Weights of a small GPT-style language model, trained from scratch on English Wikipedia.
Training: a variant of Adam for these matrices, 113M tokens.
Each number is 50 + 10 x the weight over its row's rms, rounded and kept within 0 to 99. Layers, rows and columns count from 0. The size before them is the row's rms in percent of the matrix's.

# layer 5 MLP down, 64x192, rms 0.16, rows 0-33, columns 96-191
085:50 53 56 70 37 46 37 45 28 48 47 49 67 57 57 52 53 54 54 61 41 69 57 45 51 36 45 53 42 65 50 53 30 63 70 54 51 62 45 43 57 38 43 56 36 46 53 48 39 61 61 27 50 41 65 55 36 26 39 39 62 51 39 46 35 47 56 39 59 45 52 49 41 55 46 55 42 58 53 36 50 47 60 65 57 30 67 59 64 41 72 63 47 38 43 55
101:60 56 53 47 56 51 47 47 47 46 43 41 29 49 53 56 48 50 46 55 37 59 39 46 58 53 57 57 57 38 46 54 41 36 45 61 66 70 36 31 54 51 44 39 46 59 53 56 50 51 57 59 49 58 46 53 54 63 49 58 49 51 44 53 49 42 38 47 27 66 61 54 45 40 32 48 54 40 53 57 48 49 53 68 37 36 61 55 48 27 45 40 47 55 33 34
097:43 47 27 28 56 48 52 55 47 48 29 71 69 47 66 51 54 50 55 51 63 67 45 54 42 57 50 49 47 45 51 59 52 38 38 39 46 66 45 44 40 44 40 46 32 38 61 65 49 64 41 53 52 36 52 46 50 57 42 69 59 82 42 64 54 33 45 46 60 54 56 49 66 48 48 31 41 48 61 50 56 57 42 54 44 61 46 47 50 50 39 51 59 48 54 47
094:71 46 57 60 48 59 59 42 36 54 50 41 56 59 46 37 45 40 48 44 49 50 41 39 43 60 67 22 54 55 54 38 45 48 49 62 61 45 37 67 33 53 37 50 47 56 45 45 56 45 57 43 49 46 55 31 55 43 34 49 46 44 56 50 42 51 45 46 48 48 35 74 50 44 67 44 63 42 41 45 68 43 56 51 42 51 39 49 59 42 51 31 41 54 51 59
111:46 47 54 31 35 46 60 39 48 72 46 58 44 30 69 42 70 63 53 48 59 62 33 79 31 54 49 44 57 47 44 37 47 53 44 50 55 46 65 42 45 49 49 40 44 53 54 49 51 35 54 58 36 42 56 52 34 48 59 46 42 44 36 41 61 40 57 65 50 66 63 72 44 53 44 32 43 51 46 56 58 53 37 42 52 59 54 49 56 29 56 45 57 54 25 44
093:48 49 49 41 33 65 66 46 35 39 47 51 60 50 41 44 44 49 37 53 58 56 51 35 53 43 52 53 46 55 40 74 66 41 53 42 44 47 83 50 58 62 46 52 45 70 43 60 65 79 61 38 66 48 48 35 50 49 47 56 41 65 45 70 44 56 58 37 54 67 43 43 41 40 42 56 53 54 40 47 40 59 50 73 59 59 58 44 53 74 54 57 46 61 45 42
094:35 46 45 47 48 52 45 62 43 50 55 50 32 50 51 61 60 38 58 39 54 44 57 43 45 47 61 62 48 29 47 67 53 49 53 52 60 66 29 57 37 48 34 69 59 37 69 34 50 46 60 51 52 45 78 54 41 47 47 32 68 51 61 51 62 33 67 30 58 38 35 52 70 49 49 60 58 63 46 60 52 53 42 41 60 57 52 52 53 61 42 56 39 67 48 53
099:66 61 56 44 45 42 68 54 76 47 53 55 66 45 43 54 45 61 49 60 27 62 42 61 37 53 54 58 41 64 66 45 41 58 47 51 42 43 58 40 62 46 54 56 32 39 38 50 53 62 66 54 50 55 58 38 49 43 43 44 64 42 66 26 46 44 63 48 67 61 59 51 48 45 66 67 57 45 35 62 46 45 48 53 50 47 70 35 51 41 56 48 42 47 62 58
088:76 38 55 38 45 53 67 47 57 43 40 58 57 38 33 54 44 52 49 58 63 54 44 62 57 59 45 48 43 44 39 45 42 73 66 67 55 46 43 70 54 58 51 56 36 58 43 52 53 39 35 61 67 51 53 61 48 48 44 50 38 59 58 38 35 58 58 57 50 64 44 59 59 51 30 42 43 56 43 54 40 31 34 43 51 46 62 57 48 55 41 48 47 56 40 36
096:47 53 54 48 53 48 38 44 59 49 58 49 39 43 44 47 43 59 56 39 45 36 42 51 51 20 53 49 47 49 57 46 57 40 52 42 56 62 51 45 53 63 51 38 47 62 42 59 50 48 58 37 37 44 54 61 61 57 61 62 34 55 53 45 44 51 33 42 18 30 46 55 55 51 31 85 56 51 45 40 63 56 53 50 49 52 55 50 55 46 44 49 64 47 60 39
103:40 57 45 65 67 49 39 49 43 41 55 50 46 42 58 50 54 50 53 46 47 30 45 56 48 58 44 41 48 47 32 57 47 50 63 54 40 65 30 48 51 39 42 48 42 36 23 39 65 34 45 54 46 27 43 59 46 50 48 66 40 48 53 43 54 54 72 42 45 45 34 48 41 58 69 49 44 67 46 35 58 43 47 47 47 54 43 49 51 35 48 51 29 51 63 59
091:53 40 43 38 44 48 32 39 63 37 56 60 64 31 46 44 51 57 55 39 39 29 87 35 48 61 49 60 68 50 55 52 65 36 34 42 27 51 50 61 34 51 73 56 55 46 68 52 44 76 36 41 62 47 48 40 51 45 64 47 40 56 62 55 57 31 48 66 32 54 45 59 50 59 61 52 43 55 54 66 56 33 44 47 45 58 48 54 51 59 48 38 44 69 47 66
096:39 51 62 51 68 39 37 78 30 44 54 53 43 43 67 60 70 40 65 61 55 35 48 48 45 42 43 56 41 48 57 71 58 59 41 40 67 53 61 50 43 45 46 49 67 67 62 33 40 55 58 71 49 42 31 43 54 67 56 49 35 57 44 48 50 58 58 54 50 31 55 50 49 51 52 36 31 48 60 47 41 40 35 30 44 48 30 50 57 42 55 47 40 41 40 55
104:39 35 61 45 32 43 34 46 45 61 56 57 44 64 53 31 62 72 61 61 53 61 51 42 56 49 42 50 45 41 53 41 61 52 45 54 23 41 53 63 32 44 72 73 59 71 46 37 58 49 58 44 48 54 37 50 48 37 50 55 63 42 62 61 52 42 30 47 33 45 52 62 43 66 51 54 36 51 45 41 54 63 36 33 51 59 47 51 48 58 56 62 68 41 44 39
089:60 48 64 38 59 51 43 52 63 50 48 45 75 29 63 46 49 61 52 50 68 47 50 46 29 47 56 63 49 66 48 45 58 38 59 43 45 37 44 58 33 60 55 66 42 21 52 40 36 46 47 39 51 45 46 64 63 50 46 30 46 48 43 41 57 40 47 25 56 48 56 33 46 60 54 48 52 46 52 43 59 45 61 45 50 42 27 48 49 65 62 61 55 40 39 58
093:64 68 54 54 50 61 58 50 54 53 41 55 33 44 59 34 47 64 49 53 66 55 52 44 64 41 43 44 46 48 63 47 42 44 29 46 55 37 67 46 57 50 54 42 57 69 39 48 51 53 46 59 56 52 45 43 50 56 40 54 80 43 42 50 44 43 39 41 57 72 28 56 45 58 53 53 48 64 34 61 32 67 42 38 61 63 44 51 51 38 55 57 53 51 38 49
113:39 50 57 50 31 44 46 55 74 60 55 53 31 48 57 29 57 46 58 57 40 59 52 57 62 49 50 50 44 57 44 37 65 75 70 60 47 47 45 58 21 53 59 54 66 65 45 51 46 51 47 53 50 45 56 52 27 45 52 72 46 38 46 57 51 53 55 40 54 43 46 39 61 65 43 51 41 56 45 38 52 50 57 53 67 49 64 47 53 45 42 60 33 50 46 49
101:59 43 48 43 50 40 39 49 65 52 42 40 54 42 56 67 47 37 48 47 46 49 53 59 64 42 49 35 44 50 59 63 47 59 50 54 70 48 56 46 57 36 48 56 62 55 51 51 60 59 59 60 57 57 54 50 54 64 32 34 55 65 68 56 36 68 58 52 56 36 58 56 65 23 70 49 46 50 42 44 40 50 50 58 63 51 55 32 74 52 45 48 54 42 61 50
120:33 45 40 57 55 32 14 38 46 48 54 48 52 59 47 35 53 57 35 54 41 40 40 45 52 62 38 34 51 59 54 66 58 63 71 43 44 40 46 42 57 50 63 69 50 51 65 55 47 56 46 59 46 40 44 59 42 50 55 61 48 56 39 62 56 52 45 47 52 50 51 44 60 48 59 49 55 43 42 42 64 49 70 54 44 44 54 61 36 49 43 69 54 51 36 52
095:37 43 46 63 38 53 45 48 56 60 62 56 58 63 40 49 51 41 49 66 67 48 67 53 41 42 58 43 43 53 40 57 58 49 62 53 55 42 46 64 50 57 54 54 52 51 47 58 53 32 46 54 50 49 55 41 55 61 65 50 62 60 49 58 45 55 44 43 40 40 58 16 44 55 32 42 50 57 54 48 45 46 56 48 66 20 73 37 58 32 53 60 52 59 45 58
100:50 52 50 63 43 48 50 51 51 47 44 46 60 57 39 34 48 46 54 60 40 46 59 46 32 56 43 48 56 65 53 47 51 33 41 62 53 65 49 63 42 73 58 43 66 51 60 60 33 50 51 51 59 60 50 41 44 36 55 43 37 54 26 56 31 43 47 74 47 41 36 51 34 60 72 55 35 55 74 49 48 48 43 49 42 67 59 51 16 52 46 48 42 53 53 67
102:65 53 52 43 47 46 57 64 52 60 47 43 53 54 46 50 47 45 43 44 57 42 62 48 34 30 59 50 52 58 55 35 40 49 56 66 52 57 56 54 40 47 62 52 37 43 55 54 47 41 66 68 47 61 45 55 49 61 42 50 50 43 40 41 25 81 61 43 47 40 35 67 53 46 47 43 50 41 49 52 39 51 42 42 35 54 52 26 21 56 42 28 50 59 51 39
104:46 40 41 49 47 53 53 49 59 39 43 31 50 56 37 39 43 43 58 53 42 50 36 46 52 27 42 58 72 49 46 43 36 43 55 56 53 67 37 54 55 64 51 52 39 45 59 50 39 43 60 55 30 61 55 57 58 52 55 45 38 72 39 61 39 47 43 51 42 44 53 50 37 46 47 42 53 34 62 68 47 62 45 69 59 45 48 42 53 46 37 49 58 50 43 33
091:33 39 54 58 57 56 44 22 48 54 69 62 57 40 43 56 54 45 49 37 55 42 51 51 69 48 53 52 48 26 59 49 54 58 51 44 54 53 60 55 50 58 60 35 36 49 40 48 66 67 43 54 55 51 63 42 51 42 51 48 61 50 55 42 52 41 36 35 41 53 46 81 54 39 54 56 48 42 55 47 76 54 46 56 32 53 46 46 41 34 50 61 60 68 64 35
097:64 28 31 48 54 55 47 30 30 56 54 60 55 49 70 46 65 47 32 69 42 60 65 41 48 62 50 59 63 40 42 61 47 48 56 56 32 32 56 72 46 67 39 62 62 49 56 49 18 57 36 54 59 47 50 53 59 42 63 51 42 49 66 44 52 31 46 63 42 51 58 60 47 58 53 50 67 54 56 41 54 48 62 45 58 45 47 59 48 61 32 46 50 49 49 53
106:39 64 51 48 44 31 60 47 58 57 35 20 52 35 54 43 46 64 54 36 49 44 59 22 73 37 38 60 42 51 52 43 52 41 50 42 52 61 71 52 61 70 35 41 46 52 48 50 31 43 44 30 43 48 43 52 61 64 50 41 68 42 41 57 52 65 65 40 61 55 40 50 53 69 40 43 56 54 56 55 55 48 57 36 62 59 52 59 43 71 54 40 38 49 57 52
090:50 49 59 57 54 47 51 52 49 50 38 52 61 54 55 55 52 59 51 44 64 56 57 49 55 45 46 39 59 56 60 49 65 41 68 54 37 51 37 48 56 47 36 59 61 55 64 46 55 33 44 51 46 59 46 45 43 56 42 43 64 39 56 46 75 41 44 64 39 19 55 46 33 49 57 53 57 56 59 45 61 50 28 62 42 57 32 49 41 42 50 40 58 61 41 55
097:51 46 37 47 47 58 65 51 44 51 58 66 35 50 57 33 33 57 66 68 45 45 60 52 60 37 54 63 47 64 45 63 44 46 53 26 44 40 77 53 41 44 54 51 59 55 50 50 53 52 61 59 51 48 42 35 59 33 65 45 47 43 56 62 50 60 49 51 57 53 58 48 46 48 48 50 60 55 44 62 61 59 70 56 53 53 55 73 55 36 37 49 54 45 50 30
086:29 52 34 39 30 38 40 48 44 75 41 53 51 37 39 50 50 57 57 53 41 46 45 41 66 50 44 51 39 35 63 49 46 64 35 63 59 51 56 58 54 43 43 56 57 63 48 28 47 55 44 65 51 56 55 65 42 50 46 61 42 41 60 65 50 62 64 63 58 51 35 41 55 39 45 53 61 50 61 53 56 48 49 51 51 45 43 62 44 38 51 76 36 49 48 46
098:50 54 41 45 38 43 56 56 30 31 32 58 37 60 46 65 50 47 59 50 39 48 39 57 52 47 43 55 57 61 41 28 44 41 53 47 52 30 40 47 60 58 43 41 65 61 63 42 56 40 43 39 50 52 49 42 50 33 46 45 43 52 55 54 47 53 53 73 47 55 68 61 49 47 58 33 62 48 41 53 65 60 54 67 65 43 44 41 37 42 48 57 55 67 64 55
096:33 61 53 34 51 42 49 55 53 70 53 28 28 41 47 49 45 57 63 37 38 49 55 51 60 59 58 47 66 49 72 44 52 53 29 77 51 33 33 42 53 44 44 36 47 42 47 49 57 44 61 26 36 40 55 56 56 32 50 57 51 31 45 45 38 61 48 48 44 47 20 49 47 63 50 45 44 45 41 55 52 41 47 54 71 54 62 44 65 56 58 45 56 39 52 54
110:60 55 59 50 48 42 37 45 70 39 44 47 52 44 37 58 55 42 51 51 48 46 61 49 51 54 39 39 55 29 51 60 56 49 58 61 59 49 43 44 67 56 51 48 49 41 49 42 50 56 49 42 55 45 56 47 58 56 35 38 47 42 61 47 46 67 51 47 40 51 39 41 48 56 25 38 43 42 60 49 41 68 38 65 42 64 43 32 44 68 58 51 46 39 38 61
091:46 71 54 56 71 53 63 50 59 43 48 69 54 47 56 66 48 40 51 62 57 46 45 67 38 59 51 50 44 62 44 55 44 61 55 24 53 57 53 35 49 41 37 58 44 47 44 49 70 59 52 52 41 57 60 41 35 60 39 56 50 28 49 63 52 57 52 37 62 52 50 51 43 46 55 59 46 47 56 57 48 43 59 61 43 56 51 37 39 55 38 43 33 41 68 41
091:56 32 44 63 48 33 50 64 62 53 69 51 46 53 60 34 50 33 51 32 46 65 49 55 46 56 40 58 39 59 61 58 47 66 48 49 44 46 44 50 67 41 49 60 37 57 62 60 38 56 49 66 49 41 43 54 47 46 56 43 53 54 51 60 67 57 46 56 72 63 74 52 53 43 47 56 32 51 42 58 51 54 44 42 33 53 49 44 57 44 49 44 51 53 43 38